Weights of a small transformer language model.
Size: width 160, 5 heads of 32, vocabulary 1024.
Architecture: LayerNorm before each block, no position embeddings, tied embeddings.
Training: a variant of Adam for these matrices, 155M tokens, 4857 steps.
Each number is 128 + 24 x the weight over its row's rms, rounded and kept within 0 to 255. Layers, rows and columns count from 0. Numbers have three digits each. The size before them is the row's rms in percent of the matrix's.

# layer 3 MLP up, 768x160, rms 0.102, rows 207-379, columns 80-159
102:087115113133101137175124088069144164123156090113104114118074151156126132181129148085115134153165122148130153117168138128152080084141119172129159132135135129158138122128129152128158123142111097137143124181138149142109103113099115149138142139
101:133150158104099130128119100154120088140100075127136149088132145138103121125164134105169164159118136135146123156125112092169136131108086168141159098153140140169143176135181155127110143123142131149146095135128161125124142128161094138108135127
106:099123123112125139116140109139139157117145094101131138123140117123108125147139126131167120125067045163141154134112112139118131133120118117182130129114116140133115144165082166140127101130129139135149080126120112081103187096106135146149169134
101:062122106136108082099105109149131132162133114130101136087115133111097130158174145125165148076132126137114159148164139195151128120082124151143139096142102124125108120131135144104126116130158141179117103100135144138132146100073128162199101146
103:091139131155143110172111143129110172105142126116116161115120119157130098162123144121093100120152119111146099114126096157118176091073157094133112141129141154141134104119109164143146102081166095121123102128105139097152147128134093184147131160
094:110096082123118121108117132123116102150088151143105124132112109127138168123175086141148096136109147050151168106100131161139162125102130141119122106100104116088126111138098147139088107114148151119136102120153115141149135102078129144117146143
079:133105151120089156140115126174127132163129169149161123120111148141142144076094129159121116155104148082080127103098146104148118112143119145134111117081126153193123143150099145129123163127080147123132156179108141061122100143083129144148132135
105:128093103101131136130097120143111105137085115132155165156112128131126138117144159090141135118127109141127149126146075137154139113109103129123165113082102153107122149171138135125098141151085173119112115125107161121105137130063149179172108142
086:128128140149149108121154101154110132167161115112120118163121116136109135082124105123129173084091136129094123128134128162136141099108099153114092111110115116125152118153146159152102121092127149111135092101152111120104097142102147163162116120
104:113130129109098114124153078101110098156125048118092113111109181126130152142142111111138162155125133131128131137098085113117156111131125139140128113139089129142098133158114136132144136041131139176130159153123124128136141137121123161162143151
090:108123120156133113131124137132149115139133119087067130135077104102162118107141099120156127113078104185122124147112136088097111092131124120153136104102126091134144138131152158122069175137122151094103104115165131172144137127109156152107134156
108:104137095092091100130155145122085155143116142116141137127118162145157133138100136160177182129115143154115164130104126146119156086092117148147128160119101099094144127121084119127113131141081135127128097129153118089182135110131125119132117140
105:088090132126092143119137103130110105123117080106124125113125130153135131125134158108132122088135114111137130130121113132139143146100100138144158156112105142121114108142155114175125157093134146117111134121142103093115147112108130163167105164
102:107098138158117166146108108147092139119092153144107142107121122122173119125085120128147122138114133185151136149115120163112149119140127141123178168101156124120110090157144108160096137145083134113115059125118136112146116124118142114129137144
093:142109194137162125136082108102107126111151106143114156181116104150126121150145115087141163132121083109080162123156121163144127111137127141170099120116101145106134143126139143166119111097142168104155137136127173124092121091137120159129110127
086:136116169141115153100134111123092142128102106131123117096134121127129150118146166112174167136095118133154121170159125173183143149119135156139148088140152146123099181156150103131148087156103113138163096138119136110116105095111077151148134131
095:124105088118128109125148088120121128124089138089120148167118130110102137109118139137118162117090090149152139131130102123079163123142140159189125155123143110174130111138076104113094123101114146125156110168123107144093125128128122123138132145
098:127140122101139092160134124113117102142130152101107189152123168160167104120167128167150148133063105168110105141109080127125139111117139111152155167102111148148142094107119128146101139158123159138125062166152134125140125093100112130113126124
112:119099149115122186147123113156097157089128145139125145157111135135113117139116156115119155128159167089120134161149153150125080085090130139140135084117094127130101114151140148126106115135137159138134152139127170104161110106123109149132125134
099:143105150173101107111115117160112087124136110087152172099115125100142127168163104098119140076163137090099123142130153107114141129143137149154151182114116166155113121122137163102144135100134166141124108148077138155167148112092108140131120147
101:128126137124132095152111084133152112075159156149120156151132121130149125122113131116157144174101071098151140103159132110127173133134074124133175101101122132110127117102126153145101113102176183110156124100172130109149113097092133124130121143
103:137101082124130110153178146171141084150111125129100152145107174165114115134144130131133107128150103112102111169158122151134122123106098143132142124074147155105121095159102134116054131163164174148143087123127184131153120113127130145158137133
110:118126164154118125158115108139122167112106064128104159112103099177126091142126144120170171140130125146099106147107113128181120060118125111155164102144133134154098111125155119170110115118092088130134120153119137130126101128062140133091170131
095:102165130087104112160103141139104129170122137136121172168121135158125127095110175138160180117138111160077139144113108118095084136111143137191136112106110090125140093125115102138139146116129146137101071094117119084149171091145171157125148146
112:146121190118138096127110123113134113133113096132119132125102110135105136104145157127139085126116133098138169134106110164166121124128143151151157103074092169136139169197128132162046139116124178134125119124135125151133149147109129100122154153
094:131144147155128078128148104111107136138115121129129169091109162150143123145137157156116119090152153122093114153123137152099141143092160133145146138134114122146106106119137136106091121117162099137170099131132116107184204098079146152107132154
106:099076131158101121130100130071077169130106099132062138120120144104143091088169142120112111126131146128092126122186093147168136113090125140138143185115103130140150092141103126134113148103139156136156124142133135114154092099135134131118101140
096:123121149132075139196100113121165076129132144105142146178113124156108150136122132145111149105111067158120151146125105089143130101126114102167136116129108121122108067133108158118111180103157105095135126124130176113153175089137153140165126151
104:127117116143135113162083131143079116101094128124090155156121098126142158104135168110140141147109122124118137104108116156143135106116114110136104129096127175127137139129098174129080106122142137126109113184169162137137169113101148155144132147
110:134136121205150147144134094108097136152113114113129178123113147138144100121111129125130106111128113090096128130113141133147140130145127157159115088098105131161096080128116113203122148131116107162135101102128125144123103139166113125144142163
111:132121147119117125147100138168113133123114075117126159102119101143093142127170129096114121100102117151093154168149129111111153134138074118156114130113097130107109121135124123162071140078143150120127107125122118050132148113083143154152134143
101:121124130129127087119089096127101143123105105112089168106115155115137166130168177104106153145102141091124152108108133132124172100128122166153136174160131122120169123116132141121104108076107141139122096113125145160141100139102118108107132129
082:115113140148071148124096096116116144178105073119129160111138101133075138094144167115121129130120106153093154120129137122164105131108108159140112089132135061097117125131110125143131137123146140178096149196170109110107140122110143151125145148
107:103124149135131120121115114133076134130123114131102150092095107177150120187131159074177152100175148074156155143131125150128169165100134094144112078128154092181099144180139132129092135123090131153096149153118127146122102134097096152151135171
101:145151109128113154127098149116118110140119136147051163135115127151130089092110136159122134122096111136167139174114092133137127151167083149146119161125120120166168098156146140169137134145091151129128133115187112124112153071100135143118133131
109:101137116155100110142112151092126098170147104105121148115133077167107132139119106130157117101154097100135081120133122157139104088138083108139108102170101085134153151089144153119106160130114152161119122115180132159129165110110138139151152154
087:097141078097119133161121086126082134161113127068100134140114133143156116097133095153158142121163134130142172130106093113132158115103142149171091165138171132165099121126113174091128117100137143163167126123145155155144090131121088118114135127
097:121119171133127139105084133078097135109140120114087113099104125141149129171167151139143145158106111099102140142124110113060120143141114177156160114106120126111141102109142115157119125099132157135143127114158120149150139112127114138129124144
117:116127161110137138171095114107096113099117106139082142082123129122162106132120142134091137147151130119114123109116144133126115104093087172149174128104098145122131083150161122142081120114136126128146138188127140129134097121147134115124128135
112:115146130127073106133170115076156136130158095129086161115131115155142152119141108105119152109145111099126096151146141125139103123115078140135132144113101111112154126135133148114104101143117141153133146163106110113172151092153070149137124138
098:116092126149140166154088132134123130112152101123132122131120129141119146141122133108143126149076119140075142132138141162175148103099082165148164134101125176178164144097183117177105164122107129110124099127097109126096129111123139110134144120
106:131124143090139097117169097113081090136115125137115095147067123164135153170108168149144115108104133144113157158159123162114137109089135119156177115142147087131116136117176177099114135088107127157160101110123112110154126121104147152133119139
100:107176099114123111136140120149112133134148084130131131136123162123144120172119092155120123113083112142120134132144126112147162131122136118172123096126121130175112120123174133159137161061108120157130125131139145135117133082072108143123129140
096:118106106139114078134110123113147104144163129115150124162120167134178115089141170133118100158111108129139120151140135140145155085082116130117119136084121082089144095137117164151101115113138193190171112122139144122173116113156106167150151117
117:120092133155137156162153097112125148123176133102117153119102154130125109156107097143115134076160125109148129091125128129146103108096139104158184128075138115154102147121152126149101143130101112125130099163162134150128146110116131131118128158
109:113112085130133115172121093184150120106106153116137152164138156130133124111113150102160108091104103167128115120139105110089124112121120130139159153126095162127117088133096144146100114108130152151161124126116133123169170108121133142146177131
109:104103150127093174105142140163128158091128097117128138116110093165129106131158122131174148126087117120145124187151095143123137141163119147176098164123116139091144124142131136109080084150076139114119114086126121117193103103138095148154167135
111:139099106146138112141128141115120111099112139100082140144126144132173167122174113157148127145123136159120123136107138111146126150106094100149188164098153142135150178134140140137106073135097151133134130149137109132141126094113108113101168130
098:123078178158118098104138082159114110125154134118123166075084131127100163099115153152157164150134149131161117168090111163114147130132114180148130139132125114141105142156171094116105099101117118134141101107104159148164104098126118120156121134
104:102124167164098092166132110138072082108145122124140149125122134137133130132138153119131140089134096137092135128162145141154128094122116132136167108159110129159113103157124124121088142160174103152175104128100145080113152113136153118101128136
108:128127146086127155121151087173119111125125090107140154150066160117141117115088140147178120103136140125103097112158146154128132135095101179122177116108103126135112109121108142158110165129154118161160107147108148137143155142134103130139132141
100:136138143146115110144113113122114137107079150158110165166117132176106126178079123125143171146150081083133118153188128134133125132135138144138141088128144114137095129192135135146102164122105148132104126126107164124110114105139091123179122128
109:125119116116141143114127100073166108124113106112067144139089142156131142151152108144148131112107115148077146159145122159150127134130115144175162152103140166180138123132134124159130155115109124151126131121139104107112124124125133106159154121
102:106141144123143096169109127136103167151115104101130142098095174156142173168141119084119160157138097101134121112126117125127131121125087098141157157111103103125089113123113159176108120141134155133148136115145186114154091117121137134128138179
101:129106133146137159132153113095119086179120081118109124129067126165110164154118127179155087120132129127119111171107162158152143108120122123143145112109101126110102146148132118178121125157094113160161137131172127130099086165134121134124180141
088:136114173141100153145068119102137113151097123114091117161133088132134168148142128114158123124061112109168094155126110156132097123086134129137130104139135114136142106189153169132088133149086136122103130135166091141132113137118140135155195137
093:107080109165107118157129110100112135153123116093137135120123135146102159114125146155180162109130152122134195149121150125160132113123112127133155113102097133154162127184148111135131096125101155175120133119166122129097090145100114149141159151
104:152118106167116138142155111156158183084107163126080135104103109121150141103142144125155103115156163099155181129121115132174128103111126124161131127162128110176133136130117132101133126111091097168118107110089123125162152086138117124121172137
080:121134141095113120138164111153125118178087161142126180103098129176075107090131114136142078113163129093129130135126123103117128126148098128144120136094152183184122118116115128130126169109112134102126128140056132100145119141079128186112105128
100:118121160145138116146125107148052129111154139095085121156121117145119119112178152125154165150057104102124104172097102134169157104137140118142118105146131165135161103093155116125113065130079170141111128133152109127121176104129107126144133132
103:066111143158093123138133099114119127155151118112104160136104076106157096113107191131138116076120136114134125114126091134152117137121079128160131125127132122108140112141170132128099102153161123134133133158091137135156142117151110123140158135
103:115137127150133140169097123089120115157113100124123164119119113170100153096147118116100120143121136102116133118136120147124110115108107167161123116102152128102063089103110157141099159088157142136150094139088103131096106140122111147157124167
091:131121134130152123136102137155129093110172129086122139100107183173133138133147120137144138128153086100167105166116109114148122132148117129119153177117101151117123072157141181125100098139092166113116094121164111135160085126147110133125123129
107:117143098132098139162109116151114130068136077148087106131108125145120123146134165085162187145128149129138141108117140135145134125123133122145136104125138141167192121085111118123113102145125163118110149166137145149149137112095153173120153126
107:127086125130118107148061069099079122150149137141155166101118145147133128064136127090156169136155087142134139134131121154149152143145096161145156088129110109147121124132142127131113152131148113123140104176123156125117101085125093138136115144
105:090069125141092129182133147118142113116103129136112126101106141135122111142139138149104137127125143168116155133124142120149169121127088127166123121136143147125189164103170108123130092119120095145112159105085151143126108127102132136152121170
101:113126153136115104136141115150124159105166149140127138136116109132188130145117141136126108081115095072101158143137169191127144166132143108138092106151122106112117099118134125155091101134076125094162091119088099087189138094123133140109113168
099:127119177150151118111100127161117128128100109117119169142101135148130163154151112095138127149092126154126136102110111169137191105093136144140165176112105132112096102183117084182123116126141115120124132123103155104134090151067137133129107146
099:105132130137100062136133111160131106147151145132088174101104138120113101121148136126116167101137128121119119167160125134145123126134166122158144119134174158129166112161131133086103147145077122104106111113140107078159176149151156116117152144
101:093108113098099155124079082120157091103079136131139125141140108150119127124118145108169167108108102158136092212152108134122148117170120178130123120120142138158085112147073102151102074157145161151149104145154134101131124137149103129163170132
113:133178169112124121120128132142109126072150119126135151130124155112147164084113142127138125115132103130105119138135070132121147115131138129155114156107128160110096109129120138143129087108103157133125125144125152096173120125099112141145150145
108:101111112130121130115121117139099118155102110085135174097124141154135184077141116119145138091149101127169176140120083127114156117129132150138135105111113168157102123158110118182140122094120128089107131160116166125148134140109087130151159148
104:142078137179126108128137159148121075150137163129108129169137161128170141107100126137159135136089153129097108121146065163123166104098089116131189126089121092106099138124159114151129114128093183106110108122135144129153135081138145165135119142
101:132067138145143129163130092149114134099124143083125145164131105111098201096145116122187140084120105148155123098156090118123135114154125158160140128077155131125111139128143124152133092129138117133154091123138108112156104146167126132181158156
112:094133157132141137137142132148126129175172131108109150112094128121143119122108110146178133101098104122120090168148125166150154115077151152134096154140148149122105129131153138139118109137071125128184123148179106129157094120111122176121117157
110:147164130142113150168159131150143129138135165094110144132104108135170167091116144117147115156112143124106114109121114170131129112078096143140150122095124152193118105142083091168110154154124114129184122141089153156124136126137133160138150128
109:131133117107140123146151156150101141126092110096155173094139104122157177162132117157148153126113130127132147129088091152110115103131117125136125137104079129152148102140120156151117114087109156109171106127085094105161199107127130130128137139
105:085149090088116111158124113087102144151164113083135138111100116134133134121118091121113103161128080150146117122170114114119158135113141125137168149118113128163158108145126126149148117135131107141108113144154112119127114140141089144111171139
096:116142077126106123140117118147181122131103111148150144131111143147122123132172143103137119130136137131118160125104148115109108115107126102129104126095125141127127093125062135177112136106117141122137134147136152122141190065124147126142154140
091:093084112126103119137095092142137130143174131080105132137120135127128120117110089111157157130149120117119076124140150150148143157111126133121142164123135108158155125122124159176145097128130167139179107118174117139111102136157159116134137132
092:125083117107112164153096128128139123145146103143104132116138117134144113080120120135125090127118091161140131145112138157138103158093103113130127102149140146107166159125120159152117139085151150123188086131150137102120142049126131161122139146
104:089080102132119122156136126175095117176146116111136145115110147101114129123170120185140145118127105139090082156114150127123162105104136167140088122084133117139131138087095153139126091150128150177134142097118135146124146118088135128154155147
101:094112099130076131140122149128106124161134160117112143120113138169131139136142096123154133102158121118137130141160112170180130161102091140141124130121106106111150160158127110095110139166119091106134142100171108109114191098096130112102158145
095:119123116128108100125107137164109109103143098148100170140087144093111162158129110109193134160113145091142138134132126159121114140103121099152174135129123145145081124120105141137181144146151157147112144161156140140109102119138127137131131140
108:124130133119142131145126121125100111113198153121078137099128154146118127108124109163151123146173096140106188144155049135141127158131125098143161155123144099116124145169096129138070063148134170128145113121114134093164087094148140154115117161
107:112119135169150092130119097135162132103124119095117147099085135160133134102129116078157160106103132123093170125123153108171132123132121145144133174118116099121135142138090123111138130098164127139167142151151153109154108127144109127156140151
102:125127144137123127133119105135136135117135096156138132096122168152171082093161129144138131063145098123117141173154111102174123124132129104156113103079129097150129083104139171118126105144103124119108117174142128115124142095122108110151101147
104:112100149121107124137141058136124134142132093136116136145088131091143161163152155118127144079158157110166127137143111149136099141120163170143186161134115151136145130180114150127096114094138125183150122124097142107151091130116146114114151161
104:110128109124124101128150134148091138134072101107087144127111146123161136106177119123158103106138109146135143137134116123126106155082119159133121156088129098135145164139097118132109126197130160121118145172133084089162160114169104161142167133
116:123107124108128128116141129120120124134106112065095130115046087137098182137173137118204162143084135148128147093122132153122152132139118138160108105112112172167168157118127121120118113133130125161146087126133120100135092149124136123192163142
097:113121114121107145166126133124111117122215123088109133134126157144138114128158094117100092123120132155116124127142127127152128130127099110114178147120104125093144118115134116122106106126116107114156094183119105110169128119121088124125121160
118:125130124163097111105090116132127173148095118132115158119106178125156135118121136139143140101135158137076158135160109143116137118114117136148104137109083120185111064147101134167104142089129119139108130131139140124135118099108132123154141165
107:089130113127077139156142094131109094105140143145138150157114135106117098114168111156121134131122121101147145140143151128126128127087123156133167088108150161133121114146143146171130134107139137140124124175169120194121115122142111168117137154
108:108131126174136150139154134128134131146149128140079134131113104127141168112105143124165116112107173073089156142092108137165127107116123152133162156134130076131126117169121139114070138124151189127127144140098105112183125108091125126122135133
106:125111121156091137149086124107118144121112117170122141143124117176127090154102139127146130095142147122117096136106132145160165071152054133145137132099103140137102098157111164144133136094135148152096119125149172106123099098089163157125144152
112:100109117105111148155147102163151094098133131147088145139115105143111136131142117111132160113161133107125086127116150148154092141057091144144139117121101149142095112140100151150123102158104120099175154154135171157142085115157094132128135131
105:113140166147118151133129072142137140168122162129103133130097124158143166093121126122108098075130128135144137131145138099134138142117103156125190126096144145110106124167121132134129197126135160081127109141114139137158152123116116150153130142
098:126081147106092124118138128142115091153190138143113136125111170124148153116134140098123114140121091108078192133105116193145130112082134155117135105096097136134157116169119103160121168105107132129131131106134125097110156119101114158160102122
102:126161110116126101172110121143151099121173140081050135101092153180180110135150109147122135143115122144138138112097120139105149115139093098145176110146103140120172125145101108142128119135089113125118108123147157095135129116098105137106177137
091:095095093187114127136137135118160124106135131123119160091132134122155104092181092135092142130146112147167110114139113166112087128123143145160172127146148163168143098114108115121137130110136127105172103154127129091114123088123111116134144131
105:130148178145123144111130150105118110125182128113067137119118086135172149143108176151153130150104145136125140117119108148202137122147126155122127098097123123125117126135104145140098083151111135091132095139178154136174162124094133161149155122
090:138113145145117147129158144097143123084161193110093160090106100141118163095110121101201120154074141127130150128118095122177126089125107115131125100112135131142159138135104126100060168136102142125136094110122159150135111119078115160144153139
094:134135103120143159137116083136126177131077102131094108133108157178111149095136150100143082137128114094120149116164112142142116106141142166136106112120144136141111112150113141151120104121111135125166094153107105108146125127112111137154157138
100:124115160144117117166065158124092128114142162114110147139138077114164146151138161108142146127124090145090158087123082092130138118164074121150170096109123137144191084146102143129115135129127153115149168170162114127137171117133134110107135150
095:134126092166114093109082060121091126111113112091128109126115150129118110168105154133148155117117131106128166130174127120155182083132152176131103110094150138160129072151104181115148108105116154146140094159142117130118150114128092156153135125
101:117128124164123123118122123084085130144102117092095159120074119104167095154158155133110100108138156133130127145095123156103098116129140111165153143157103114129104128102150152130113117111128134140127145179120105136157156110113131113101139148
108:099146138134118134131115085145116116142155104154166143136092153121156136092102151154150118076154135108100174152148119139139120108134144166144150134124093085121140151143117154119141112136170140119154154143146157132126097118087109140148162154
093:112108110140111120134155119117142151134165117093126179134112136123105097095141097137152109140157132153127158150185125090124127126149116156122126134096116110133146142131134108093147090090150156106085132126117167125126116142174101135120149155
102:082149171113146144150135119156176138075123129160121126111113094159105130114147124074165128094158107110135135106158136161127147112078114149140085107084130130157152139161095154139111099122122125150138098135162124125141105123111151200150108153
102:091113162126137055148148118092145126123119135130120149121069153154149119146159137128110116101114133121101129143124139126119160146124134110156126160101097101082163137119139172120122120096168105132153129139076100109181161138113119170178135145
088:133085143157139135132152139118123100116154092076134105131115144096128158101115083094162154100090124125122176124145121104158117146121119145133109118158117058103123107120135126148110106123123133122145136106164161086139124142132098136160161155
091:107109153131109086141145101156122098127128105076131106145137170106127163114122082113145167089089093115155123096143140110126161144141096164121148146119124105133087159120133111136112112085143182116160158153162148096152175125143136131157136150
082:114137130144116149139124112121074147188111135094117167126106142145122072166108095163171107119073098098135125161120160097177147151103146106149108125102142102128151131151135158124135153158125131110129130145125129090095129148117103154100122127
104:123102131094127100132102103118124081098140137123127118105116111126183103121136155114185161125093119131087130123092051151109141126153135129161125123101111132121143151138096116101103122138128172141157127126133120128166141133133129140123137144
077:101168124191097128131134064195147135131134123146124123145100141148098144153096154150118122087090112105167131155148138109135119136106132169137107114143138095108133095141121126109135110137121134166143088113119097157123114147137138139192142145
089:143056117160125095121115083089139131123186157160102151099151161117124128119163132096130148112158155128106137118131047138102115148124103119114120146128124128154086137157124139145161108105092176162133122151130146128111122136113130166166135124
078:138147142120114132137133093117112155112151115129119177118132112147191154118088150128146198124158104185109115121182168145147091097106099143133149166150130116119111138097104121159131152076114127146133139141113182136108150152121131106118130141
110:094150121118130114186120131162080105109176118128143131123115110128125167119155099149125122141132135138164127145094115139132124090143128159119108093148076123111121107086160131170129132080114141148144121129159124130189136091088070137142129126
104:133104097127105151124140108139158122125154086108110098159117131134154127142132168148132108122147104140138119106151134123158110103121146149136123106170125091157126141124170150114076139105137137157166148153103126108174130117080111135107196122
114:091135168166135112121126089132115132109096082120144179143122066137131140118081153117150152091156157109129128124137124134116130137136077146141110135121100108152105137172095107121137081122148112155121124136115197117108133159128133121153179158
093:098060102144128102138171095132153151112122118102108126160144095135119128077167102108134133122142120130113119134187142111133106141122069148126147147131076134153132140127086145143116104126120157194132122136152129159124121127137138100125162135
095:115154117131141163165125136097111147148106154073119145064105165119141107098115140166160128125087175102096143130122133114105172093106082122130100087124109188140144142147146129126126139125111121106124119146102144082138111100109124140155145154
103:112145134134081087150119129110124142144129159115100127106124150130146123178176140130096124163166126120158126102108106120094132129086089129126124135128100103166102141129108119137107113104101177156131122125150119116143156133147127162135146139
098:084161156140092124159096126095137128139153145148127154094125132115126108163147131142142148138109093135111086116088125134164125120130131141133179128113143107171113082155158114137117149149086132126105147167125151113136110116134118122121139148
102:119148100131121104123103155136098115119126128101126133160095136146123132170146180114157097158081136159158110154104103167138144112127124140166115167159091147160125123094117127115135116115083140128092098148155170125139105118061136129133128148
101:134110133159113194138115101140138141124129083111127181109130150115108107141148127149148147119112132113137158130100107145134076141138099156137182080121162131169106104157145185127104151124148112092138087107146140106140126097109101121154163128
106:115158171142157122143152156146131136116126120126150178105086085140138127169161138065117118122112111124103093099147099151119083123127135132156137114087087160158148125128154179099109146085143161127093114157138146106129125135115128130116119159
095:095125123122096104125120119096133115111098147108095119139126099150172067147108076139140158145108126182119089128098082138133104125143105152140126156153113135140150102098149124103134151129118132139136121146122177177144146127133087126140177140
099:117120173116125045143154100124120105115165154121124148146139168148151104111123147106139142117141109142116165129132084120127155101087136093136128157117138118096132160142125116113143129107151146134118114103110159076175167135135132142185141165
093:142090104101098114132112126147109107165090112083078121139127155107132174146143130123178139124089119120087161136107147125112151134124118147148139126143137158165164116115119125127122135098113185125130136133139102125137117135131128117109143124
102:145133130127107117110128110150109168109117152128119137122098137140142121100153144112128094114134126143155138119127074157184120118126102161127102152157111143098129131128103120150080083129131099116185126127159186097171152120127125115101154154
111:100107151086124128125138163095152110131128060115108149128104147130126106107152091099123126148126093142116104165135054166125095151120097117134123116103101101113138120151115120138107112146127166128129122174117188080138103135154100148142135152
102:089118144164129149156123104109083155141187156142107141154144114119151117093110162115158120071133093112117140124113095151142158177126121142147076160136145084156150125120126156128130093108126106092190116145137124113127139085116110169129089174
093:096120159096123116127097074138152156182147073104100132136092118110119141085121155092168151100134126103106142126165101151101131150113127148156137113135128101114156117148083134130123135125157140150111146135133113134110116113128091170158108141
085:121128127134115135144116116140141118166109138131103174150110098200119155127109134129138147127111132142118140115118129112120120088148091163129120166094128108111171125125110110143079135149096115094096117159167143156105160145160121118125155139
091:145119139152135127150118095096137114131093104114117165158101122129174102086130134165150135165113090135089139132120111137165136101109133132137126113074126136140120161126113138147124141084147169121144072152128197117142148156138111150106121164
093:129079079126148177138152159088126107141139077120114147121116115148143102119144119128134123119121094136090145143105105132132140104118106182116161138117085135127139159150151145106132144083140119142167112100087150098105097130135075125146153136
104:127130140111101114124147127141105133210103147142105153107120150115167103147144127124133117124102078097110136131103106136130145070101072114124137118131136083109131098161188154124125139142143140107125106179097189145134119067093131137099121141
092:120146104135091136157091130122109099075112137122134117149096132147135161131137140129109105173127130140160141102125108127132097119125117132112148132082127158120167113130114120107124125130117153146136156170145142139137147096089133177135107131
069:112124128135097128135040114119141098122141113123115120094130128140166165125121156103155169106101106101127137147093121150141133137167149171128135122144150136116117094102129149129118097166117193125143125134130126145144113127164116128202146122
094:130164084137149139131163088122178107143117135117125110151124121124105160140145121136141170137130108158139121129144087138133108105118113160118112117132144103142117125121129136117116134147117166160138101143140138112164199078146103142146154137
104:101135143141112120143096140147076108093188131143107145095106149135118120151143136125141090134137132137099119122096080143154136116140143131136094148121106147169152137141104152100119119128131181174110085125123142127156172158117113177159150167
093:132160127161123110132099094119161167136119081130123102124120139106101132115160121139123114149146119133119135162162106190115135110142136156165158102134141100165126084166136177145120117153123162126123100119138136138150121109101135149186137151
086:146136169151118140158103155102126168134152112129076152156120095146139129124131135087160132150081108174135109119118127154164078148141127168150152104141130085124157158112101139120118119139131126125181121171146120120159134132105070129121186141
098:143152126116140109156109120138128152154154109088109164140097171120104144139117132122143125142084121170147100103105133110140131123164133118150148170109152131152122106116123101213160131114129127138176100118122177132130151144120092156153155155
096:117140148106122162171165131114098097071139078121133107136132142118100125145158183147135116124120143127123134134139131117102146172130136150150147120124124120126162133147146106144070082121097123162141127126117127113152166128147128126134168138
105:120108144149127098124119159081121114165131114110095145095083164208140123150095121078094139123149153137142109126099117112144140131126098098154143138146100129144150113130147139119088137122108135156141137121139142069114137125090174132130105138
090:120097145127142135143128127156129103093145126088109141104112144128163144159140108149129170118129105133114152173119100127108127110165123148167114168146126104111162091111144143108141084103103174155131161108137162133160154147137133129154109160
100:095155092156118127178147171092097144181093110109097171143101104167170119129156099139136090125121099137135147094113119119159136114134127093154159151132124142093167135133101085137126160131120121120138099138122150085115133142092141133109137160
102:114106130167128130138106114120084129161116141132110144137127093136148137170199113116121114152164106131093169141137087147157156081108121115126142102117167117125095156140084110171074167152115131093131110115115099110165093062110100127141143165
095:121095121150106127139114109113127153117120147138132125148117115136163107107155172129134134142108117153087111112114107173147119131099147135130116148106115096102088146151166183113111109134150132123183074136094155121094108133099084115144157135
097:095125165148107115137141148120136120120149089069110112097116151119155133129106132124133112080133124153129166133134120153103158121110127135151144165148104110104106113127118094134117124074109117142116108160079114096190152155163112103133137154
103:117153145127105097144068137094118130141099121143143116090115153163129160142121150109124121131115108152091152136128151117150158114117095112211120137111077149125114126114056086181125164119133124143145125114098145154124111164110139111129160141
110:100116118118100162143108128139121145130111143144119165139110128100148120110124186150141121107130138160132105147188136156099095111119143160140100097095073103129114141118137186151092127156143138108134069115138141119166206114129167132122163164
101:107155150102107096155110095134143119126119114055136163105081183111149184123166170128168140143121115148124139114135128132149146112109106150134144132124119107151144127099124138120117128121152155145144110117159184108118118143153071131123127130
100:098158129121128110110157133169130102133124125126104123135129134142135186133172171099172134087144143087118083105135078139146151152149125120152153135137132146147118081107140140116111109083087114093154102132118117134147148122140116146154159162
108:142144137112132125126156139151148144122135153104086171119092154139150165159134155166157151103148155100122135118108125157097154124112085165150136170102102118136095135107146137141088116114108153119151126132111186151144113098125139129181115123
107:119146117127124118140085127134110073112153126103133115138130108117136110140101169157131090116084117116116175147150129131117147160119145179148103116139091142096097107157139168159129120105149153131130101136113131148141146112093097182155140142
102:113113160121119129150123116087153128140131065097134153094130083119106098143146149134101119130128095160109131139160133151119152139103084137160139150144108105116130128125136134124121117074164168167132113129162147125110113142150125136113122150
103:133135137132109128157116135151109192111139133103112167141116118179168120141139113143131143123061138159101129115119136133114121131121079137134117125100167129113097079154120172109112158075135181140126097112099150144109145114130085172156151136
104:102145082142144126115115120125100158095133112082108139097103113146101174099161142119179115096156144156118164108135103147112135134132124135142130161107134094154145152098105126104100118098142159164106140139171134110171148109120120127125159161
092:107113078136111119117129131120089133144147127126140149165126105141117137160141151157134126098129145109082152152125100115145170126144138109124136140141113102100142145119122146125113090116086169169126136124148107157134137113116140132146115145
075:099089105146124097153118152112130196091108125134125161147109128141143123174136148093132111166149105149152123102113108127152152117094133102128134130121064127120152147139141125198136146098105117197178157157115128167130089118100042164121150142
108:094131107145144164180124136161105164105172134127109154132126158162171130135103174172129089092145123144136138115112124125140083110067134102137124095102102139151124084168090175132108160093169104122124128122135154065142141082125106139128165133
116:144122161136154082128136075154132143103146103104089125123091182157130136138136130120131167107123108175133108112135146130147181123098120121118139133133128138131170136102162128133126114073127121178142135143123172127149110141118116148147136170
111:133142100155139145155112101174101117104169114110110128173107114089139151127154181103130120139129122138122136127148103134159132115145105118136140106109115148181113114109111121126121125126129112142185106161157157150136123101097095150154163161
091:102111129119092127155123115103127171216153139151101135108080107139133144121140146124115091132136121131147128199153122101158129093077128143153121099091122096154094128135176177127109141143113107096131133137119118105166123143128150114094131157
095:134127099131108112119100147122131137124112146152110116120117099128169138155157139149149085150109104086119169127123123120195173138118104123160144124103141114098115172131113153143085109167082128126102116123166132114116126114130126134111178140
098:094113080172149152121104104149111181142121156086099113097121147121130101171118129144134129088116084149100141130151152133116101109061137117148143080113112081169099113150147174125136152122164140115133102137119109146136104116160111128107108187
090:115134124154134123172073111141147165139135081118122128092112119117114168158158153110138144122168097125151129141135102112147171143128107105142153131140158087162128132119105126147086096126115169122118094141169160124127121091106151150175116159
084:131072126114117079141109127129063112167115129150183185119122154135076123121113139134107162152078112076137095083098101167150155127146115125118111110098134133129142093152146104135154134142132138122103114158095149089157125124118115113138102140
102:114126107095109089139159129111127062159093099111135140120097128119129153134150173140153114123119146145107134169093078146108170134127113141126119148129084154090106121130110159146135184091154171132137103142139122113168156137111146111163125159
096:126157121114086100172107120162134115133126074147095141107112138126124140116098131136154141099112110137111102171130107132149109056130096166131109113116156107146087070122123160133107122146145117127140095147116175134145140145134125114158136124